Each number is 128 + 24 x the weight over its row's rms, rounded and kept within 0 to 255. Layers, rows and columns count from 0. Numbers have three digits each. The size before them is the row's rms in percent of the matrix's.

# down: layer 6 MLP down (transposed), 256x96, rms 0.171, rows 113-158, columns 0-95
# gate: layer 6 MLP gate, 256x96, rms 0.195, rows 114-159, columns 0-95
# up: layer 6 MLP up, 256x96, rms 0.176, rows 114-159, columns 0-95
down113 098:164125152117145139111166195152173145140084118124170079135147129170149182133119137136123135123100082133122108135128092114160129134117094124124095089109110092152134171157113097149136107129117143120137149136113096121158132170144134156124097159142113133127091126114070138135144139141122122132
gate114 095:133158142090117129127143121122156126123091108126116113118135119113170156102170177158108171120127118133145104135162120101109122140139118121134153095107162112151108135125138164130091100180125106153101096151175145134102084099133136143092140078142138197121143126125117070120153138134121140124
up114 087:104156120105110123148129082080094128089141159154070134118148165141153123125161156158121136093127152136121092147145150113143145165158064145152142134116120131110153113149146107121109101151102157122107115145164190128093119154132171131087133097126123147127102129120124140107121109108100109113
down114 090:100146141157105141142147124152147157115140118208112126157142161115136158121136123148119088117097166148137150119117121094136131163190141115125145164112099116135167169125135099119116107073163101103138119125152134067142123126130153142106155121139130146130137114145148167133121162087141105107
gate115 108:143120137113103137110147124128114142093106127134156111110096151112129133144129162092100194118115072107220119144119142115141125137143116102092136123152147113150148148152082105098119139156126118131112131125125167156141126093134114107096122143131121155123102130168142135081170161168103127119
up115 108:138100137145144125140128117112118090143145107146079173101160092173130146130136105144129141135127122118144099158168145126149141159080092122153114098113128104128063115141156119156153137148121163137104085109181092103130137132154137146119141069131122129133160104113151107154088144114098139138
down115 113:159096117134156125141122161146151131134129146154158121168119133138139099127141146169128144116160082105131112115162130103134087122141107112126108146118147163135104160112103113063083108158118117169113160173132134174108137165148090137108123152113113178112131152155141093084115146108142137105
gate116 104:084143158115124158117122134089134117083127117130161120112141123140119110132181119109102120105112145091134057181135118134142111117144131139158166121144148118134130116102134144084138128137094134122152117121085086141082181104138129137095140138138133145119134117173159130079149167113115159098
up116 106:166138106092148154119118166129092133134131102150130093090195168153158149151152150124114141063144131092135142097167163116105122135107109116192147168127135107117130133134107131116136132118104140114145090161077115133121127097155106102079119136125120117109119122116149121145108127139124155109
down116 101:105155122132140170125131130115082094134170098136133080090159133140141122088179113114134120138142099152109119118139085151096155167165123123155126137123126138120156118156143095092136114190136129135096087127128143164132164124124145127082149114110136128167135114130137166161132113096097136162
gate117 092:106148130117154146130136132092159147107153160118088119126096130129150114112157132099146117141114126096119089129190115123192101124072144098128145134182129136131131138109116069128126156127179094087133136137101144164160092164141124138152143135120140116109128146166128126110164112091124123124
up117 088:089174087160138139100137089160094094148104119127115115085119129110118132150137146165131137093134136158110125122106117136120131194112131144105095110125116164127120153105121166125163149090151164141115138116109114139095149130144117170140089158105145129169141108098130111133100159166093089127
down117 091:154086124127101151148121163154140100158121106128137137191171097137134136126135129183132108110143134117118147167113131120134116112080080148097127145128159137162129083105114147095090115167133105148123127182158113116136121094124104157136084095122141147094150132132118119120116173123113093141
gate118 096:130139096113117096085148140127110089150180107074157143129101193121145154114102147121135125135065129114156111147085119114102134179116108111104118134138108162136113103139100129123115137142141146133139120143103123142168163128087114112134133118101126110116130123135116134153140138164199131165
up118 106:104109154148189114140107149105109099117120113130158142132138156118144086133141144179143139135124162114157176120126074142125148139148104136132130118127126169100089119109135140137091143157111090139123159112130119109126138162080127089129145107096174119111123152113091098156139098149184141158
down118 110:097129140173162144179153147154166158120090124168105129134138081132128091136182083114122096136127123125116133112145174143166134149125135138131154127121134062103146122107177125121115124111106142138124156124128115141149087145112162130099144136176122153119134105127098096131151097111099150121
gate119 103:098115134120180136129132121148118137125101085130170094172150096131136137105145119068093111118108146079136180121149127128087140141132138114160147127112136139157115155119111120116144105137123157105169094113124146135122092126182105123126139173102132160130136105189111114130139146155114171123
up119 102:154165199148089162120122099137111117129131072134130125135162150156125144110095147135122122131150095158170130126125127137110126127133105135141111115113135155158145152108168147130112139178106108120128165103109139104084145083115146154144149153137134111179093112116164132085108117086149112111
down119 102:118114158142154134132122112131125108155113147113146105103153130103135089112151104174123123104150159118098152103113184144109163129092104080146111177131153082144154075082111082129155082136096119144124137092129127132138152146132150107130119107102146162120160137135142077100136118124145130121
gate120 103:145177122149140138145135138154147141108132161121079150070082110134135167077134124128081114117140118134124101118111181111174163115081168110130141131137125099125127107094115119128106118136145136087128111145104138138157122120149106141128107137151125164154114061097118128126143119103094109100
up120 093:139146109186105131134140136127152144114137146131120111158100111149120089126096138122118114101162131131159138161098147106132149157132153120152131147183137143073160124140102140124117109132131134090110157101156133159179093117115093103100132134122105172176163104165142173131130147090110127163
down120 093:157158098136148100097144158156148142145143102145145115117152117088130121146118127159128130132118095133117167157121126099150107152195146126152117130126129126076143109089137119165140134107118164130161153132115140096138153105062098172131147124126112171133169085133137113121138100090101101104
gate121 104:095089164100133144129126190162124126134100108109164100114125094140151143126130097120103098102128118104102127160137122114079102141107116126130171139121130145128110157177100140123122142158137147118086134137084127123115104110101156166122180123120186170128140125134113089139123148127133077137
up121 100:105108122149141115098190125116098153142125172127146117114139133119113165152144166122142127151097132116159149156156119132154114099116119157179129129115151142134068139104131110169161171120121135118091094167175116114111149094167109158153132146107096095139155132150130134151093110155141113111
down121 098:113127163148108117115159119133131094115121110096140107138147104133122128131105133124170095155106116143120121121172072110127136126150110177123167100123098064156116135178131158107114126139112125111113150121126120171130120105167137117141176107155158120061121143135094138132132192119117125149
gate122 099:157150134103075176138128110094128110101141119119147147167098149122144139144139125118171121097129087140162115126124155091121122125126133126134114080117109129108140132124091116132111142154115106145125109113169095165154102128121098154130121136158154096140129124119102132141095139109172094224
up122 107:127107114135157113141118099106113150113115166156138134106136150124130085147118139130064130138110142132119131131123091148109149113146139144132090132113131111124139119113159090123135120133132142111128128154098185118056154093138144142113184109142137126113143142186079128080124126188101157106
down122 102:133140118156128141118139155111114106106115118096098128127115133186086133126094127143148091126129132152132101130109167109139131152081110129131102147102170174141168134145171141101133122120147129110097108141112133107131109088122135094093071115167155138140155130118110150151125151122103073190
gate123 091:160109107134178149121106144142109146136133189103146128120123110116116104116126114140142108130102101132163068161190108099154099116119172120125141101123148159145149102172115138122133123125131095116134137137153148141119142152160118089147139115180089111099123121126127094071162158102137123139
up123 085:101143145157142131133108133128083153111111165137109111090157142106104110097108125165151103130126115171138157114152131133110078115122153119142113115105140109136191145126130133173114139127130089125152146168122131138108128089141150134107114130177116106045155157098116107098131115094105144115
down123 091:118163144094140112153107124127128122144109142095130127132106130170145135106124157134153108114153094109131155119143113112159203181147116108147148112113124132075113154073134117135113136101108135095134125098141137102143126121169141159173170166099157106149115113084152158131155144146121142098
gate124 095:093101130101164168109113146123121171099119142134090136124135153121127141107161104111116116109152091110116086141150125127132120156111102117155138129182167107135092096128095085112134138133122106119097133174147125121140137123198116098129117149135125151153110123110148086103110136132120146052
up124 113:133104144119174143128078152134081130089145119128079093124152101088123109138142143087166107128079109092186112149090147127110115150117091149147115121114117127122124121152091147131152124129186124145097172140159101116144141099132158129150103128133072104137125114140122132120122125107146123134
down124 107:159148126076159132134132151137118123127163108157111130148122120086168123142092096131122084102083127124133148158121161140112121127140132100142145095123077112113116098118141143106143087126122117174126124131113142109126088126105099161109173155129082167130130146144119097112158114057137144159
gate125 105:109130105121144157102114177112114127164131147111119126116099143149135110129161172100103134138095114134109108133141143083107121117115159115136197101087132176127136112131150103088129119141132095141148124119142169215105118116097095139140158142149134120132154103115131151101134141086108128146
up125 105:055166129140090077139099165146127085153126135128094157145086128149124127108158125059103101121137101111159159107130121113125126134126090112146145142144167134135093147130133128114131120123129106164137109071175139140125121144165106131163100122153148153116108118147147109149155138112131131136
down125 108:164147139116127136111079137177181111119081104149126167095122123098126123132141108144159097149128123082087143120121194135121136133152103132118129145149117132124085148126159088140152069124098101150128107132126119150110119142122138128159111128145116121115122121123111126113070071103146136099
gate126 093:134107109100115106099174140096119166110122100105141143142107114139142110079183103169142116105109116111130137135156124162104105119133124143193185127087119162129175118133118119130118130137118141142129136168134132124126086126167131120119116150105151130202134096092141134132123150160119112104
up126 101:127101147109116129116153150124194115128129133131127142132080118150159109077114144151144101118085109116131164114108132190125120120122143139128150151090113158124192103100124137144128181132145107146129126135175158124139106126119133139101104164107136134175143108111100089120128145175110126092
down126 096:113129130141115105151128115138152120122144120121144122150108141090114076131106130142105125127147146154131136136126087118138141093120122105125116145133141096083103142112148146143156173104151123151122123092150116119161124098140104179097143092165132123075091109161129140149144029086138105116
gate127 102:160176132102130144115127158118157165114161102092101132087160106119149119123135158116121138168117139162147089160120146157122127189146120156134153150167149166147129147122180146114112167160105100144125157138163145174112125135105117140123184134137126112138099139120117151105117140155147104139
up127 103:126120141132117121133161114110111073124111138120104153071170100144143171168137140122152122124122128113107136142154120144129120125171110137107134144159111135118129101101133088175107125147096143101132107131150089127110122117158144083178076141125169134145152113145173122118087154111071106124
down127 105:161089129130109130103105119118155128131157115103139132108146151132129137165153157129100117126094122115129066170083130119175146161108125146115121133111117179107090095188171128103142140118126070170124153126135144128115129133172121142116159114137146116127121102106167154158138115147154165131
gate128 110:172162125129154116111108130107141102112130107121160129117183099136104126166122124073097165139111123128155132104092149143136098151126116119099127105157147147107115103142116148108098180146079086117141148137119089137167123101148061121131139114179129155127126133129130126153155127112163122162
up128 096:125097119137165112157176121140121135155164120148127069131114107148153147119118147114157154111095136117175150099129125114111131128078142090174113090124072154187099130154117121181102156119130157124130148140110130104124142115102151116115116144119122122137123117139151142178140116180139132106
down128 093:113119118159139113123156163150137173117097143087129141112123107095120103128161144109106144126126181085098118137148209135170107183131095171117123167109136089128141147129141132147113109119118127154104102121135134164141157151129104129169128152122111137153152142135152132122148185134121132149
gate129 099:089146178139168124132145156120112133148106138120155147140155109114135137159086099160153145148100109135130118145120123120135061139137120138119129136116141098084143085130100129102109143136131146085118094149079095156133096149116088119094088167173137113148127113148142109116130126079149138095
up129 099:140155152127124167095113137155131123116161109091141139109093177133134150143072151094117160147133118128108125141097112070115101130144096127156121173086128130144104157126105140107127142146135125108073153098132152155139127124172086118134107130097100167129073104126124149143160130123148108141
down129 103:085135116097106120157142180152068106174131124115144125192078148152139092163136140143136115127112141152085066128134094134158128121119109153127148134144123157116153122131132105140122099141087115149145145142093117127133125108145155126140141129123147143154146085133143131103102062120110117121
gate130 098:104140144137114190114160117149140166096145118146133139119127125138130122116111137169137115119154103113128123104102098129105109150148120147119168153153126144094133122118101137092131105161148087168151083120115158150157153116109137120145104168188139171131107143108064109110170132104154137099
up130 102:134108133117169121181175122122148116107132154155120130089141096122115130097142148152117141107142153126106114097147113128132123079160126125118196091132105130125108089129134111143125140134120151123159156124175075121189110087128129116142178119119110168145121154160162153112133127098136134103
down130 100:115162128127136122154102140128116137140131129108163117162107159147109132135138110139118137130137099101158156107143119143130189152157134163138077105105158101125098137116143070118088103107128089141115129144130155105101140174095138102122167111141140092168129141171133157116126198149136139101
gate131 104:128120094110113157135092162116127131107110132116183136114120124116088088101100114155125141110113132138081084123137123111112128097120142159067159137152118138101108137138139132093124117138089085102143090133124121146145109153112130124116169115121093163139108091101144083082171151126130169109
up131 115:061168122144174108064143138131151140115107150118096109118177135135138133147103173122133098134138117168093075161112121140122097126149113116145185113158152132164167135096112124155152145145161126142109125138143136139107118153131155133121115165145121108094141147131128119120150131119115092093
down131 103:097155123171140110098133118114080132124106163116128111131141100160131138077132155117109118113143162128184115122137095091174117150148139104172114099137148138123136142161094131131101142119122146089112156121108105144133105136103145134195103167161107077087128126147153156128127144136113124102
gate132 099:097159141132086145156103112133110169127118101132088120114147097133114178125139111154123160111074119135179111134122160124100113124114143105186156132114169120113102172112131122148166138166148087155101116125059128139135148118129143132143155119130130100116153112162135126094161141112149125131
up132 092:179135133108127152124163136139137150133151133103173123117141115135148152161098151136136154127121067174095154149103120166124075137171114157141097108144108165138108131156152086124098148135158114151111135132126119125139128075117110150135093098112103107122116108125104110185122135106121174137
down132 094:100158134152144146119142139125107147082090090083141155134117114178123140175114178124128187152153102125171139178126105141127130119127133148116140133104147145121139124133122139132106136095092134136105133133104119190082151126118147121116122146163167103127090113162141093167132118111139096140
gate133 098:100138150106103122101153125136128135095148099094126106115101101116110129101164144187097189110132105078131093108103122095104118100134119084133122151136112123161123146128099110150143143148105102090144094130122113162140074146170115077091099114120129148127118115116132136092126154128114104116
up133 095:152147112114161142138169133159107165155102119104102072127149139135164120120138131111097159165118110135131138128120135100118107093140111118153125128125184115123126130120124130114081202120110130119172100138117173130100140128126173091107130119118171101071124117103138142109096142122089133117
down133 101:131125147173089152110109146118153122107110135076099109127139134070156102089168140100164122102161135151118136134135212113133164108120114146109143166127116153144154094115135118141148163156124127117121130156141151100102118137154103112119173137159143131129112087157132124127157100134128148160
gate134 100:123148149151121140136156120100139112122074140129120115122121125127116145112148130124102162061123146153093138195091111135169130108104127138151177104116145140123123135128147162136091126131143147088103132113170116145120160093110136125113126102127140112157167096123077176155097124096141097156
up134 093:131124110153143175156182121177116077113147076125144114148097123082118112108130101119168105106147124130146193114131103132129121108107105105105129155126108128109109174130122147105141104168133138115128111124139150133103132115119063096131102155106131137128105075161142158108133135138126150121
down134 100:109087105110098125111122107123141103119138139154097124086179142112094114109117166153130127127146142124107161173135108150140123180135120100128152151072082132134130101114159137125105110099102127115162161120149120175108128137154121121135125143107134121149143096097117150192140077154151133100
gate135 100:114169120150098148087129144090148142103144113123087093072094141125122122145159095108157121104120141079141115157121151136114087180161093132120162148136129127099129127144137177100149105137143143127120103078135148148085117143126105136129131151128144093156149117131150143133104155153154176137
up135 110:116072107198160142132162139136134147056088141137133118131090122107117129116147102119100100088088129097142144141128097132120146139150150156157154161121171138124129119138091127135146090137112097121137134133099150135129169077099126130126123123118176124134157127139133158149132139129124180126
down135 111:168123119116106100126120121135174100087099118167101109128078151116082133142143155120152101119115162156084132106116138155123108167106116117123183138098161105139128146127128149128098140093095136144108103066093136145136144139133180135108131138092100087165128139126134111126159141146143132130
gate136 107:100137161102145191117111161138093115076116114093127149095104144127090155131109162135139134138093099155125099146120141083120151122149133093095108144149091124126168150118117103142162150161112115107087089126125123155153094132118135136108124123093165155154174109112139109101143141160126114127
up136 103:098095142152185121136130137164101081135090097112112134166151146125110117127137133162150134127101143149141148163135123114145109113149135102125141160069130149113152140149165140114122100107127121135168120154138138134130144137131089184144049116066113147143133128156126115097146130147154122135
down136 103:141126128136128099103100112186108104122148125115102106116166125120116144131157114121111146111094146122198144135123145116113138111149104120082095118145127125113166132124110065156088143144163142128131137073148162088076093168126126108121100138124161116145145087158128167131126129132126117151
gate137 089:120170145092116136088102157120109126077165160120169131125127141150141131118107123133114128139060120128173101111117142147126088143145085162167136146123125107112113121134135152118161153152115142137069128123116165130097101128068139085129113128089148101090108106111119132141111127149139120098
up137 081:147135086143156156107107100145151161138103115132080110138126073131075150134120131114106139145159129158129125112192108145103172132120142110074132165135166131139135162114110145149160141150117117157144105165093128172137119105150108109143137142133123137114155142152146151077129119148135154092
down137 083:131164149127118116063133165101127150107151119088121140090108109125153124081132138148111134105117118170087120110134153126128116128109172146103105139140119141148156115128137154102137153185133133153055166126176144125131118126146114153157125094120109096155142119099141126143143176114169130126
gate138 113:107100110118105110138120132098142096126116184120130135140166153134124152129118120134127111157132129120133115136106187127147111164127119096108102155159144153141102128140111106115114105143088166107142134164088154151097122137145154122171096186122161154137130061080074120133132152114153139128
up138 107:149122176144118135143127107114115098097137115124145143106165152135136148161136144117102148089145100120152142072166147138141123093118152117101148159144112117128127140108164156104168089191140087133155154077160088155145115170141097131114175134133112127145129128116137123112102140159111129099
down138 109:126136155113141142132138112131098147128164120153138146120121182217129162132164139112123119121124095134136151095126101122180138134165114125114124126156134097129092131107129160118146104133127131129118137091168128074116132144139123092116104085097155167156112101151146150124160089117128143078
gate139 104:150104143133154129094092114122120076084090128154118150144135105158167162138106138156132110120147142168120125131106133104148136145126086122189117119129114126128091147136151102133084154100115158076093107144133095115131088124141143101130135092143127099169114114102103089171110139142106107116
up139 105:127127149131105099128103109188161115143107131137165147134125129171101154104128112083164120130107093107116137082097111131126097094096117143082139133128196122106142116145119138107110129118133111134165169125120140124197102158157102131143147136098131127138125129161088108144162137109132101111
down139 099:154128142095126151112142124109119131101169171089129108114114101150089146164131090113100089105165129108137117077158100081107130116160109124158111128167111154120150107136119098125130145127131076103101125120088131082103148111119133165148092147156131131152136132161158120113114138160151144093
gate140 100:137148154120140116135085135134094144169109126162139124118112138150121174149170089142080140161130114093118126175131153104123136136085133109124125103165101117120124129093101135140153165121105150098129117160169131142110072131116111122057116132156119164138171113118114127114134138115111097090
up140 104:133138123159087082089129141144135149111125091140117106165108109078157125123145085119086145127148129145107119101115145129143132111150165090124102091079093132148104091145118143128149122116172159137109090121118115125131135167081149143126117136120153105128093098136135109132054127102115107127
down140 109:144142144120157121103110109174087128106151111145125141159126130193094155107111130131125123128121117164128131169133107101068167100140144135115154155180110083112129124154098169134073115105121132153125192140131101108147149111131093158122116133118140113143141157114138127126155132118123143170
gate141 100:152128142118125146102114146131168150157069107161126119119120107179134138127146127155089135087103137106129051123113151093165092129151135137152147120114149131123126115135112175122104122138104087129142122144136153133137093113093131101140116101143097088170159110123119075103144132128108158097
up141 088:116124134137117096113122113137162137139147144118131089102148121158156083162095155077119119107142067135131159083077119130094155154147095097099101126151153146122126102154104157123147092140096120161140138153147079104141100120150088121131147120171101114128121120135147156126136135122136169115
down141 088:123200141143164177099121172124114120107120121100113133123124100091126113127086130132110132123087102124117130101135130161111089123128123133127107166141146141117072107119142146124154113143162119148166140196141153130072129128135143144112140106117151145140189130124171113123111157104112140136
gate142 098:115128127125145133123113132135132134111159152129127105149130098113153149073108175145126150144092143122137128138137146115126098104111118128162097098160156123106109121169142093139127115113169148085090134125087142135118119108145206152137121093105120165086151104127083068159105137109140121145
up142 100:118107149122086124101151100132120124176124135167158099120120125161100132104132098095115132181111066155129186124087146103140146144099121104131149147133109094131160079114145142112133114128120154130071123106124108126157137104162135166130127139133175132144112154101132122147089105152151136146
down142 099:157156198142137119154108101147132127165125101137177094149161141139126145155139095129117122131146110123117120097150098110141114139137158157080126142124090119149126089097117163106167125170125139173141120151151134147121120138102120155103140128121156138141118121104135176089148070128114148174
gate143 095:095148134104131111129159112132126151118126145144142117089151099158114175161173128122087129122093143114136121195113147135099140155127113107155114140145094109104129113144117142126081115168086138081121151113146116176098135117134135079155161108119111163126175127125135090109101152122155108142
up143 096:110142110112098112142142126152101123155144113129108147072173124150117168172123141124118114140108151122152185182123144126129158142123128124146128158157121112102118086138135119110082132162120136091139143112142165147090150131126141088125163114073115132109149170130172140124076123138128107163
down143 094:108102112119099117177155123153153089145138126144128123113160134170117119148169164138145117144114137084134147150102033171097147163126127167135101179140134097133167115133129127128119147126124123144132130093144128124127140136139168129121152083131121106144124125142163185127100143138110139133
gate144 090:128096113155147141110099123114107066113167128148136109137084154120104136105177157164115175112148113085157125146158117116171122123123123133120108103154141111128085088200096117142128120155131094109120124097126119147151098123119109113115140130168153113147145138136115129100168135125152112169
up144 084:091165120146155113083110127172144111135138164136137112156118126134182110156084124132137095149101172113119130128127117100103127152120171128148115139150107147114124115091127150088163192116152080147134085118138100115151111108185107114118122120142110137136143155166094127114118135103132150111
down144 085:170142153107111127111137145098110127102113094083163120126147134100089152159151132130114132144147150099126125137155130109126094140130137087148140106118171132150113097137171130132132106167073133101134139144136135135135144113139177169147093151144121149138163086145112094132207140162117142116
gate145 094:069128148137107180140128121135111093124127144133138147136149165139121177142160097126132091140154123120135104160079196102128114115093114158132164106125144150102141112088125114125099130142150120097144137111158136135107173100128138113148097124124131148158178088095080111121149130111127132123
up145 084:112139136103096131166139102102141100144121108105109160144105174159135190107121145132117167138141131108113139156141144092120112124152115126116154095172094178131127135098117097146117175107144109104111114144161151110115117128154115136144075115070116165103138144113105135162117146114091123159
down145 089:093102126112109117115144124132119098134138182146105144139131139117145091069093139151151183109118093141130160143090125081136162113125173158120146130150115153150132128145112110144080116127109147122140119133105096159159148153126107131156170101101129100144095126143126129170109128065111147116
gate146 096:132124156136162138142141139131123086137137144124121114117112132127149113125165148157092127111073131105120074166111152134115129128149119139129147117128049148109098076149165141140099147150122164098154146107118166146094148127100146145142143091133152149122125127098111082096149158172154134111
up146 090:147166098135132104187140149123124088151180164118111165084108146109157124117134133153088117137089112116169153120167133122079150121135128138107131157131094143163102099127145072134132152145140124119122160130124123144130119127107119120097116098093158120114115172094154139100116145175123131108
down146 090:103142077097075130213152145156142099113161143161139138130133129160077164109128151129160102124122145122124163106125115135114122132159112102115154137143133130112112079105162114163150128153110131146093132199127110108131132107133120128112119139131161136098105137127103109159117117093124139118
gate147 091:126154121121136153092106139133149191110096110133155112118134166124095168138131120168097109133145117145144085090092092141112128113130146112117122091123111154131114114084129145101113102119131072133139071117122122137133131167083130126092161117132152136094158148139101099132171130097133134086
up147 087:116144098122159109137130122121174153150133131122150144136133134116122153123121150141098140143109096163139156136094166154153116088135102114081115135148131095152106081098117123119129157129166137115139085106122099133185168122129125096152137125120097116117165124174195106085100136086121139116
down147 089:121132108170110064143116101118123100135115111172080096129108135106081122095133142118111158101132129125077137141154117118121131132062147156167170077127138118088138118146101137134103146126109102099077118131118139164114110125161134120103157133135120111169109154120121096122137134151139109104
gate148 103:115147126101132144147128109101132147117143113107133152122132134122117117151100149087138154124114097146143124127133152055125126152144099133178143116123148182116102201108143159067098106147095139125129106133108083117111138091132111089108138141120118123100122073099138121148151122150108114162
up148 105:193114130148122148138078119172150099127068105140141099129135130125194135126116122110109149171106122141140151134113114164080144106107176096087144165109112140146106130130138080143120128108121133142146159097178121126117114107139130156103113154122147153130143144122150158129098134146152144129
down148 101:143150106123147099144127165121176129128088144151138128104144116158146149136154146138089095127128104117189128133079158100091127093138139130105142155127123119133070120132150141124151083126156138150119156089132145092105079150118125125123071109143136147133113121120157174096140139139149132084
gate149 083:165127109098103115133145124097100159142100141113129106103170118139111112103137071165153115086133156135118097101140125137118112183127104146103159150145123140133095159090125118106142121137090136072082121082145114137114097137115118158177141091113121133139118088123122129118137177129121136159
up149 107:146149119159159148104150141123139094112150136188103141190057155127117193135137178119114128148124105109153155148110158106147131090130118119140123142118110129150138110134133139134108127115145120157142116165143152126120153104102146136105128165115135112126131147107142133143125052142146106088
down149 100:132116116119094134131144118107118138121108104106151112122150118141144115095123101160135132071134139137147127138148130135122102166129105114111147101121116152140122160158120121091159110133108135086105121102128125126119128181110126127157150093119113139134146088132128141131121255126120104142
gate150 094:148150164179160165129169151110140112097100143143146121134128083109150118125142137104132126087115149099088130124115120152133123133145144147111161132105156152137106089092146122125118147158173093158112115108181141157075101110123077138136107149130144146141142103145110080123162128113145103151
up150 098:110160151112105117104157144155085134121155137140181130142155134165144142124137157138159162125088109152127159118130125137092100120093150120133115109117110152153155151163137098131112151111064108167128103194113110139134155151137115147114089135094116149130122183094139122145137114121118104166
down150 094:132141120112155137132105155098111135134152108123164154137154125157141116100086118132154139144132094141116144131145123104089117123142139137131121113134140126147125152127119079151147156144142069151113153153122105116099160176146108148118077121084133166108052154154126107109115164124137064113
gate151 105:145119115127153133112115143132092106132095114125155156148159122166102111157125119153109142106129112136133142180103132148166129138143118155173128137086114133096115106105137107117105131169092091098129135131118101112170097112216083135134134135104116140123149092128154153138146147122126068152
up151 098:130149104157139141130119148094122063130157146147125166100120108104055121134134155144132127151174152124125125119156096142081131152144100107100161131167142117096120128128102118132087084110111109148148096111114092127123116108113129145142121148147173119186115126113113171098122138115107128149
down151 102:088110135107115129121105105074145106129134104150159084125149141162137124134127122139112132124088126116115132124081131101178119136136131105102102130127125178158109113152095072132131170168132135108175155129105190171100151120116131150096156136145109136146124094151128153096102144115124106151
gate152 106:145123169106148125143164142162115137124126098104136128114112089089108128101094133135115139168090142147153128153147114085125117087137115120121162076154123176116142073153113113123131095150115109140102147130130099134183128103095154075158156170128096102126102142138115137115116156151128110124
up152 101:132142094095121160156127112147123102096140169091130107125107155126178124131135146109123137140101121073073123109112107102144136136123132137105124138130110155130151139173137133132111121168149134113143191136133105104185164137123075119113114156131125172140095092104155152107135100145111116089
down152 110:117104119123126156134136107138100123130135134157097129104133158117116160155111128116152117102100148131116142183087223144121142147134121118087156118130141122161135137113147151088104144154141183146103121139117144115094092156085144099099169129109143144133164113134129147151152125174122134158
gate153 105:112109146127145133130114113115158131110105127089119099091131089129086148110112142097111131132129119086119124184096149110147083186125142151093140148107154130126125107136128159145125150139087138136134091127130164161112140140118093148110135095180163165161124144094112134112126144078111079146
up153 109:112137100141085141099129123143117120182163141108090114172121141155129141142116122118133126178126163133152126149052134167150136126103130112142131109117135128100177155088159184120099128129118102141116105114114095144090131118149120120146106128076115115096155142173117115149121123131154095146
down153 108:127153144088175103148123098091163082154125106146121141135145150174131125129114121100107137180128125152148124089104091141112122108105126162183125115140089124136166144181116122115108114138102125106143138153124101138176080148141112141136136138150118139112129120147138122179103187118133120105
gate154 103:111108102105096153112087152136105120122152157124119142144116126190108103099130125142098160121110076106156116123146150136128136180085119129147140076157119128143106135164127161085181128153145099093127133115131133146111125163100144141114150130157154104149153093102098140130159140154160107115
up154 102:107112138092096117124111148107115108169141143123112141103154153173120097112146099152089106117103100067111142119130134141130143132128122115129114099181090144145108146137126159104124148165102126091155145096069066114106128174103157080146135127102148122124141111102136133160131139126151115127
down154 106:085123134121144124131118152152107113121134149173115086152132138139185101123085107134094100130141104108137143080055123144131137136121123112137121139115132092112151113122097113136122123155178108140118117141080134069133172135128104129167142128115178135139131114106138161147143078109158117143
gate155 101:196164137114147154124120181120185133142121123119126159156134117137078147137157151135176151127155115115119130144071131118149127123117105132155138138130144153116117115113137116105060172165148107123129097144121123117125149129108112115125123100142110064155158144136086128154111141143147153146
up155 103:133112219097148140116150136109140110142101130117082141153132131065118135188089091113116103134117105122161162136084122163112148137116168145124119118140123121128122133137131070143104144130144121130136130135125100128130164102089121156151114154145123097143076128120131165132130126123135108164
down155 103:123142125130164138106166091113109129120126135163157104115177112178126170093118141107136076189146171126130135126127101143097102144150120133105109145087141136194115127123154141108086140117110167147127111126096130142138124120094141108114105149094130136122136124156121173103136167097124112151
gate156 099:125104125100142151074126151111116128111103174143126114111136123113089121097188100191101105127133122135102105120093128113134137138157147114128114102115135103051124094109167156117121073128143121108113136117138118160118102128145136130165124151156125178137171131127113146138123156090128106133
up156 095:111103125117083142131137143106121115130148122148133148098120140143068116170120178120143109148157095111116156107134112145129137123144131140154171121146104101132075198135103147121128136154084078140113139124113142147134164125124140159078101118136119134116124164162132169168155123167117154112
down156 096:131145153101125101137176148129165099154137092123145132149113132125133084142114175135107119103112114140118152164145187102132132112090130104100127135122146128130136124140102129134115166084153137122117076140118133144146087132119160163067154119088155077126114124137120129127106195099118127139
gate157 105:137117129147149108098139131101131128154089113107116148146125123104148130113126125151163132106126135169123110108113134124142106137119120116150172122173123130097119110137141087137107119141096149132094089160156097152115069116127148120167089130067162136108174129144108065172138184119112135129
up157 114:159091155164132121105120103130142149140145128113136153128177077128152107114104073141125179132109088117127158112116140131149087097111157134141160134139149100154130140124108125111149122123140133150138126143125117159141099164083139100072092132137123128061162111105110088125146114098136144097
down157 110:141133137121141140150113126123124118153132141129139173111136103162130137146092133079141103100198113140112121104136081138115132098143114142153106120177154098118120116111154107091139155125095146112128120075126120112156091098120122118102110116102118110159143156139085089157125115129123074066
gate158 112:126163120118131144100122121101107120105145143105175138109112164139095095150161162122134139117115120182149119135109125117127115125159123137125125156140122147068112100083121137098131123126107103090135055135132123129154097132165096098179117123145171124173118131155124126103167143138169113158
up158 101:126137162142131118120126164105120080133072088090117135080131110131115156126092111149138114149167086130153125132106137094125125159143144165131138088126165120104129100193138132171103122110188125151112112123131113122096136096128105100141096149117143147172123111114134119093142131113095105123
down158 103:130115091110104114135134184118126110137117167070129132126130172135102144146201155114123128111098128181150121138099082139126136122164125175102086139125103123108125091094114109125110121156139129121114126098086127110142180161109125139156135131120154126122115140126113150143088136151166113105
gate159 104:139117104104109135107168164123115149122148087127115130122147153104090179103125130107160127104117094104155124115112175107121100120113140141112122167146139142135142110084122160120134127149159125119163108137159122187112112122082094113144124163107126129140177119151092114075092146140170122096
up159 097:114109117126143164138140167115104159153116038118096108144176124123114145121119105155148108128136099137117063105169125120112117139081138151128122135137132150136176142116152127127118123100134108138134132099155165137123061170102100093142127167129111106113131115137110094130139134133153113115